python train.py --norm_eps=1e-05 --extras=["capped logits"] --lr_head=0.0109 --max_grad_norm=0.5 --batch_tokens=262144
Each number is 128 + 32 x the weight over its row's rms, rounded and kept within 0 to 255. Layers, rows and columns count from 0. Numbers have three digits each. The size before them is the row's rms in percent of the matrix's.

# layer 11 MLP up, 2560x640, rms 0.147, rows 1057-1082, columns 512-639
098:139154114122120084144173129157137061078139107162129137169106132184121079154116153018095143139142126044120074140121104116165124147111152134139160148125195108105080077121125133118110092130079178220130075144071087095146116114157136121143152125160119099155132108103176133119159106088134145101108088130112140073145140106117144144142134087148122084077117121105101160157113106118102074148088
097:101138139126186111062164137133127200089121081125159133118161150177128115154113097134168137123065121137149128139156042094150119162150136107100198123168115124202117169088166190067060179099091132109071123131087076143127107127145142070083097121171126171132115138144180142126079093110090180135175088140117171058130127132131171103132189134099122126084136111135084126106177128123149121136150
099:102161123171157112156189126180142119088067107094119132137124117131118087150130113147153133146184144117093122193091184104110121091113130122140099122086150141114147094176147106088129140160128076125080046089131093103159163119117165134193151140147106096117128130066074141160088085108129183147150090184176098139161113112122066106126096108174109089113072142126089142151139144139140085123069
097:068126106135142054113141092131158060126174132091146166115057148174166166139170116107182140109153170166100144112089179108125123063122165154119154156159124087128097175135115137146107134131097195143134227106133083105152115158114128111139104161175156115119161095195099100138099146198112138130124164077130144130176139158175137126142120160092128074112124164084156150136088177210169143170080
103:128102171159158075116084164146112084125131172133129088176173099114161139109124127176091105126176122144110194111172166116139146098099150081115114182142138099085165070143128127106106155111096133097090128052132136113112165050148134092085098137168173185085100079156145102146149164153104077104157191152134127072131116108098131155055095118108101124128193113114104119098112118176093194070132
095:124115145083145108150153128140097159148190119120101102144133129129121212101085072106114144118173164103134147078163106111060176158144149128179101154125151126111158127095085110070077068146124120146106186114071176075097108154125149076141192132133129125124157166144112097173114153130133103063122114153077113130094140157143198141132115172123109143126178159146127111127127090101095142156116
095:142086166113116076134079087124098145096122084159156119089092102156120160135127175127148139122062120155149088149106122131195137163093196055097100177042138124122123103115154091113167146111186102123153102180106186136161144138143109155161132137106133155183123211151146126130102119124177156174098094099150078145107133168151087117103173114129112101106155114108087095151136092085152102140134
100:043103141110117132140149128157104203115141110139109130074139157132087110166149144130108141132139130102136111102148121157143133128108134075129058160161113155140162210102075193134201088086136167121158151109168116137143181083105199104141108101109171133100129114139145098185082083121128145129171128124172227120121079077114105184095107117004156127141120149146161141148135097196117103130103
102:110187142139124104149144125104075122121176164125133130113093130119147125091134145099120153147097094145143111125138089145124195164123131107126102124107145114153167092064167078108109176110153081162081184070098155094123103124184160106117109095129087120118149162145120126108187158176089126180115147084095102076085140135110080098194098111137074138128087151159149165161130103210151136102126
104:135124153156095116156178161117131155187112115191140126117103164118152136112142132165086099128109151093167133119067054130113177139145096115160127104131144094167156070142117107128140094162206106146120107129187162138186197123148136146116090115113110084125108104127106138132095087084107215114140131121109136139172146179159086098099134188136106097087145176111118097021059135101112089105099
101:158154125141076144097173121204132139090120101077151152071104110128130122156100118125083095151139105120134125124104196150099141051113105111139108119190110150178104172118194159089172168138128085149128115166038102110153127093096099117132155140129122107099172107112156144107127072129162122142123085109080135160175102127091106145122141193133110132104122139106136129116088097196145149214108
103:160158126121179157109088179160117091148165138121104160094145165154123087118107103114147083169132091089178111123107134106078140093094119100180133175107113124126155200090183143172125134180169121146142105144096041119124062130170045166055107168154114164103105113115150124117153140032127178143090159134137145080147128128110132082153095089147104137099133135144167107162078119112116166133107
101:112098090189136159117110150163149144134062135161128075104123214162122109090133182158148102100125176146114150131095131153133092144116155132110090183136096100059099197104135087142154180137116168155124105138123130116091149170067186155119114170158112073155141162143143103164136122135138121091127143058114131070095130168150137105119086145151118143093101115109140093168108141083132160159080
100:099127124129119167083163130124150109108193136142127082130109122162115087123164126093086160118138123080166136116119107147103131138125156127056106172103050115162097056074033199105086142111116096132075101117121117091128100174139089078093104150171131120136171057081163112120125094132142128056124171128158218141137116100165177111124143116115128156098137163056098143111162100163099160137179
094:129140155128129114139142109063134098162165119136053101089111167111162184131093136124166114127129125177058134104097161116111121179153124100144134157113151062076112156081189138169134148165129112156148145099143126106159139122157140097123120144140071069086149138124131153132157097074120156125123131128133187101126086117123090186169125126123149141135117100119154120143164167130117131064138
096:138128144141123169144145122134064110171114128156102155129143154059143169123208109166162054129083118111072123089122138167124199142152130137160147147080202109105113103140123154113143109146166098136159116107113108134103128099135101172123127093086183130174137133092081147114126126153112177156144192103082144127100154193161176141129138123109076121173110151131145128114078146177136116150107
094:105255110097129100114139121087153137161135115060131119122098134086098124148144081156121213110077109155140074170196103084117140076156129151134100193109118135105116158157102139141136116136135113107103078154129167130126059029102120152143135102114197165113129089068107178146122119163149178148148119160153160093129184146154140139143122098146133128099111105125136144166128103098125128138132
096:095111190156093097150136117135163059080195096119173142063071187159130127141109148161136099149124146120115128121160118125163100169173162208150100141041184100132150115127115117145126081166091108177147127126126126113089157133161155153167168111096088136140109153174102117132108205088157137114160118071117149101107144171092094121184094109180126137143163112130140092114123098161180090121196
105:086120148110210086058140124166152116156113159121176194110154123118126116135200122136118145156166146113094161119070150150129102067158122167126079163141125092110104109064098144158093146128101135145100177092135135125114094121122167112128127103083153104134124138146094128087134138132082140120142118110130135136066140140111129114139120091127057106128083148151070182140144191148139126117123
103:065117111140110182218134099114171118088149172126126111130080156113153183100135156179146126107185188130111098133133095116118115192092116124141123082071136156123107107098083120130115127182121142104124053148096146149135128131144134080190169113147192122106158179088084166156086156151109107100108117165167120121155119180122123127076170159075108103071166116108110109125114113175130124150081
096:200128065146120100059162127147104185110121083164218143181092132095076115095138113130117178135118171101126170136141135119103166117144084123135089100116167146132127147190073125117136116101072119071100154181100050127132092120131116158134107155096122124101136176093124125151113134113085070134155142114095107119095118135072147136131138138110129147133097086101119134192149167079133161120157
102:211131142107114142145164088146106104197077129168114123145121107126114139039137125133044126109166113120196104136121135151100138097122161132099165103154019101127100134157084088121199110110159158122113154102138119157179089156160200129142137119129152140098149127145146075090079150146145129168125175126130142110099145182147143130158132095160168116190184119158165170107116106213150086124118
094:128083060155105187140154096141142109137105118047164085166121175135121073130163141170117117142122161132134177077109079146129114127095094088134099161144086134148119126155121087131142114148227091159203133114129102126184114112128175113153127120148154114144092106134127130112115111151147155108162124127151126095157166121107154085145102141083085094103165158107113117097107053091146081151114
099:102142165063175163116095109102131134136147125128086149128161159138143138123107174123141125122134190105183184185102165073135104072133141118136172156118119160187112097142132092108134137156119111139091161181121134106125165150128098147148211171139142173138145121091143126114128123117149081109119133179127103128091109168156081163087092121193113085078160069168152097060131126183101071102146
098:152123177078105066102116130157189071079098164094096118125162109133096097109151190102158134126183132157152121102113135133080170126142138104133115128159207099151076151109134087112149128155093152116140147070106133109128119129156148100147115114089115122110084204144152167124130179089126143172150140134107120098142100101080105078085114117118121134134178157080120142147117137123091085114108
095:121108162123206114125109162101181097096149123159104147113121124095106131138177069100118167132108134217089108087151127132102120142142132129154119116141110121218105161204153147052132043107105137129118166099144121117082118094114180188163146133078127112154126130153121076086142131102142125112132113179127162158141160104124127131113131038089171091077122149125136185122099174200065182143147
# layer 11 MLP down (transposed), 2560x640, rms 0.0403, rows 1057-1081, columns 512-639
104:079137111082108132112120130107124116154176139088133142153136133161143107171066109133171134128112125158149134063170221172108147146099166150170161133120092167078119126132177126105165089085122132141103124158058091143052149171172127121122133110183193123154113101147106157142088058121138098141234084152129144065132128176068111115096072093126140151175139156174073141129095124113131071150175
096:120048150110179114022136148148079152154159134112150131065167150107103174105105199220182125171154174155118118141155112166146120089122129115110106213114157114119087118125120119100102070108138087091163113115118193097189150111142106108140071101130125163119110106146116107141085145124148121146101138129092113048139191088134144170141182124134177164134148131155114145121102134167095122130145
103:116109115078122114107093112137134117135125106147120134233122137178084104155221168183108093134107085123112118066147145164168108195155151202106235097150108137149127110147149160176110115115160160158123206079084156110062151168172122133113150095086151088137133088174126096126154124136075210155172150124181110127124170146116128120096098108140193179116094145174172102101158194151157117097175
098:103138082101141164126092137124082152102026181158130130129132086118185206123095115133095138144142105071164130099138114085199145085125144146141100136110090145144151151119117161088166105142128130095131126136126120156134106136119125179199158092081129182099075169067198106135103132113139114149137143109106181210157159088133114145105151127103126172131103130089122092133098139087127106128118
106:141107163114079086094066138124158125156126125128088109118119167163087073138066111095078176086104155167131093168154108084168124138091129082146130161127154191106117116178170136118129109131112148099079127160107121125128089113115164096125166121156146086119142129142123142067101134157119108095215152113136079153155155094078068122065129170074093114119161177123112112160111113131170088172131
098:130130109098092140177102128116173154138113151127136139104149160155093129102154103093133074101135139068149142135109117157172191133140130097151139114125125134133113217156141126110137154131143157091092104163098165127112129221158115096144127129117138140118092124193102104183111125159107114148127127114083162158156149101129081095089138089113103144073103184141175096164069170137138066143158
097:080199115132114123136120102118135154118034108061164066108182170150144124083126143148147088151149130094160125099169129125096104142145108121084077093155110163143131135000135153102103083147094132126102131152155049087125092107059115097152125109135117064139134100117161115096083139121146111105123113148124053068154103094120157148144163145101092070158146124126116133180143166156113135124126
104:097158126169128118094143114144149097147113154154115189180126137135145119110088174120099133117128122141089125040082180182163150077077082196084179117088131143130158129125094116185129168153119139167222088101087120098071151130149147165208178113119105154131084143107174105091171103116103110090164105194144134101143116130131132202159087152154165089157106153157140099105077170182158146097105
104:131106111183100182159134091081140152137158188120166047211086110125112131122137123151103101161105151111127134094141143122091118122140092150129065160179097136098111118093144105196100116128084145166143134103207152136096131155099109172103181124122166182117167137123154090177129041124106140111101155161117114151129090123158098206133178134132229118119142170101123136087098147120103124128156
087:235112117082115128117092114138131124135108131083132158120128130168116126184135128098114171121098098130155181108152125119072214112109122212136083105095130171122108158103096169144145114089108100157129095163188000130097114132139121140096125110109139107109140136107123088138213173131128146147157082092122128074082119167154138101079092167111126064191046134110130029131162108100140155112106
103:105120123070124136118150129126133152165198100111156101158141147116067175126131100170144183104122138163126129141146064100110123171129183160156151140104130103150155185139147113183114111119136196175169127119116163137180127105143091116142113140090135138134131066174114115130120138174121138134103157108150133115170197104116128102061119071159091147087105123089065132101162121086179125129157
103:122114128160118093135086123160162120142111161174099124119139162118109044187052128128118063119107127110175148117151107130115174142158148129111173138183141120065142105115111145172118137141150134102123113124141103092112136164112161108153142132113141161153169177121077176115088107078097142141130142182115116042193093099122184065090102095116137065146096111121138095121157087123117080135120
093:178190195105128091130112118175158178135175137123182124105161090131101096165160103119140111171169125113131184121116163135171099067068073135137100166159130117123116109139125125113144131128147078159087112078157178171162122061125104083114162104074146196092142121173126147149107072128131181167104048116168152144125166120110160123172148146158120087111118189076081117098131108115236093131123
113:147127154116185138133151166153093137169180132131135194156107095189113165129080123059159160097105079117103139106088101177155110117129089118095138156079198119094104168135136128144166105086148101105141101093148144154099207112189150098101124123117108123087126078121156118125041140142147090096099074180141086148183156148130106139161080117168146174158130132148121103158165178157139141134139
099:136170114163148115065102054171165133120132110067192162115118089140122142125096120124168116119132101116139142119152141185093121153059083172111105121110115131130109105149134073117106162182147096176069131176132151197114149073132124160129166125098108101186129149111168141105138162153101121133135150149116132157123196125086075082132084151143131118143141144207159123074140172101133102178162
094:119172110139122088122159097137145105129098124101136164100102168144157121105136116103090135098122161108110122078145158129129160050185119143132151191079102088130066143126145111084167182129089137171136162121228198136117148132117173137133151171139105133149104117176117074098176173077121125154132173146178122145129122185104082162132064142149163122128055104151180097141090068119155094172132
097:163059085188130138146086164147113171142167110129155116128082163129147177137139089094100089127116170162167180147125205136114162155143117156115095109113141189127145127157118151105088202162112091175205056127147114167114167144168077125091098117142124099094165072090158132088096089105148093115223111162116156160119121086172108201104090132151112154076118112170127095066104118098117099115133
096:144189144144123114113119134128156143129169127137068143159183098112096097155108123122140090090100131160122168179058115105123166153104107129128176139135091156092137134144109077159161169135122142051136096092162153130116123113119123154098109173146106091141136164096125188112202091146173098129133125156103081131100129100142094143069145185125144089080139151161139180135158137158057169125145
117:103149111075058170123072122124174114162104129193156117187156103138139092093144101136198096176118076127123119127129136143131094109166130109118048114120104146141122134140103182103150140142150173105153155144117139130126025108096133139145135153092155148126180118128119125102115175074093151105165166129134120166153148149121129124129135070142094180146112149116074109101167162129145110157094
103:145104165102126137126133089167099123123125113154154182088097073162136113145125087155140115111074148134132124108077154102182128169178119094114107143094181191127124129106093158186047127154097112106127128157172088130149137106076187135085084117128098104126130165152168161187137075136089091139178151076075093084160162086103090135167154157147111094099119175116109116120140128138097157110099
100:089121115151168093147125176111166098081144133140160112161127151148054116114062165127173160126134124129107112071170129086164064040150208161102093178129155137187131115155156100115211147135094126162141113088124120156116158142160168089130106136134205114076152071176180132093159166154102177159155096123124182130110135154138123067160121151084119143072157150126152090136057056127098118137111
104:023102096111121108188086187091108147117099165117112140143154178161168135121150173169149160079199112161170130169158183084101148157097113082105107138113106133122091145118103082118097183062121114136134125142193089094155115095126136168120153165126040144111104091152076145085132089146068162151114063169115165145085105153136149088154080121136160153098105184101149186125156051125149156088131
094:127134149146115103113127072171157151152149188168168086125185101149137061112114162095194149145070140052137085129116118211154164152109127149172085087126163135151124124174132209142131075144135079170119145097147126139097118120184126141143086160081084123176116098108110139144093172105150061127123141111156102192081120112136111201118127110072122084108110136150125164086176155151132175092088
100:126130134131129109075106122092103146145097142144099149144070136151151125116179111104171107192132131133157146135134160105157096102129139085148127104137187091155147153103178187098104117137165118109127209134131121124125179131122165188106175125065122132142149048182138141121146156119115152139143147122200114100163171183151103083119098140129123130102116132129118217182163117127127151075149
094:074176119141142134096092189079130092144139115102120127092142127145152154123246171144079150151173075071109096138107126131131067090108125076177144157113170122152116174155086141142089093140067148159128124150121127116179077135142100110139068154129102153143117159217118130116146112094083135130142111069114154127149118083102116131117163159117116113122120079180060141143114101175129169140170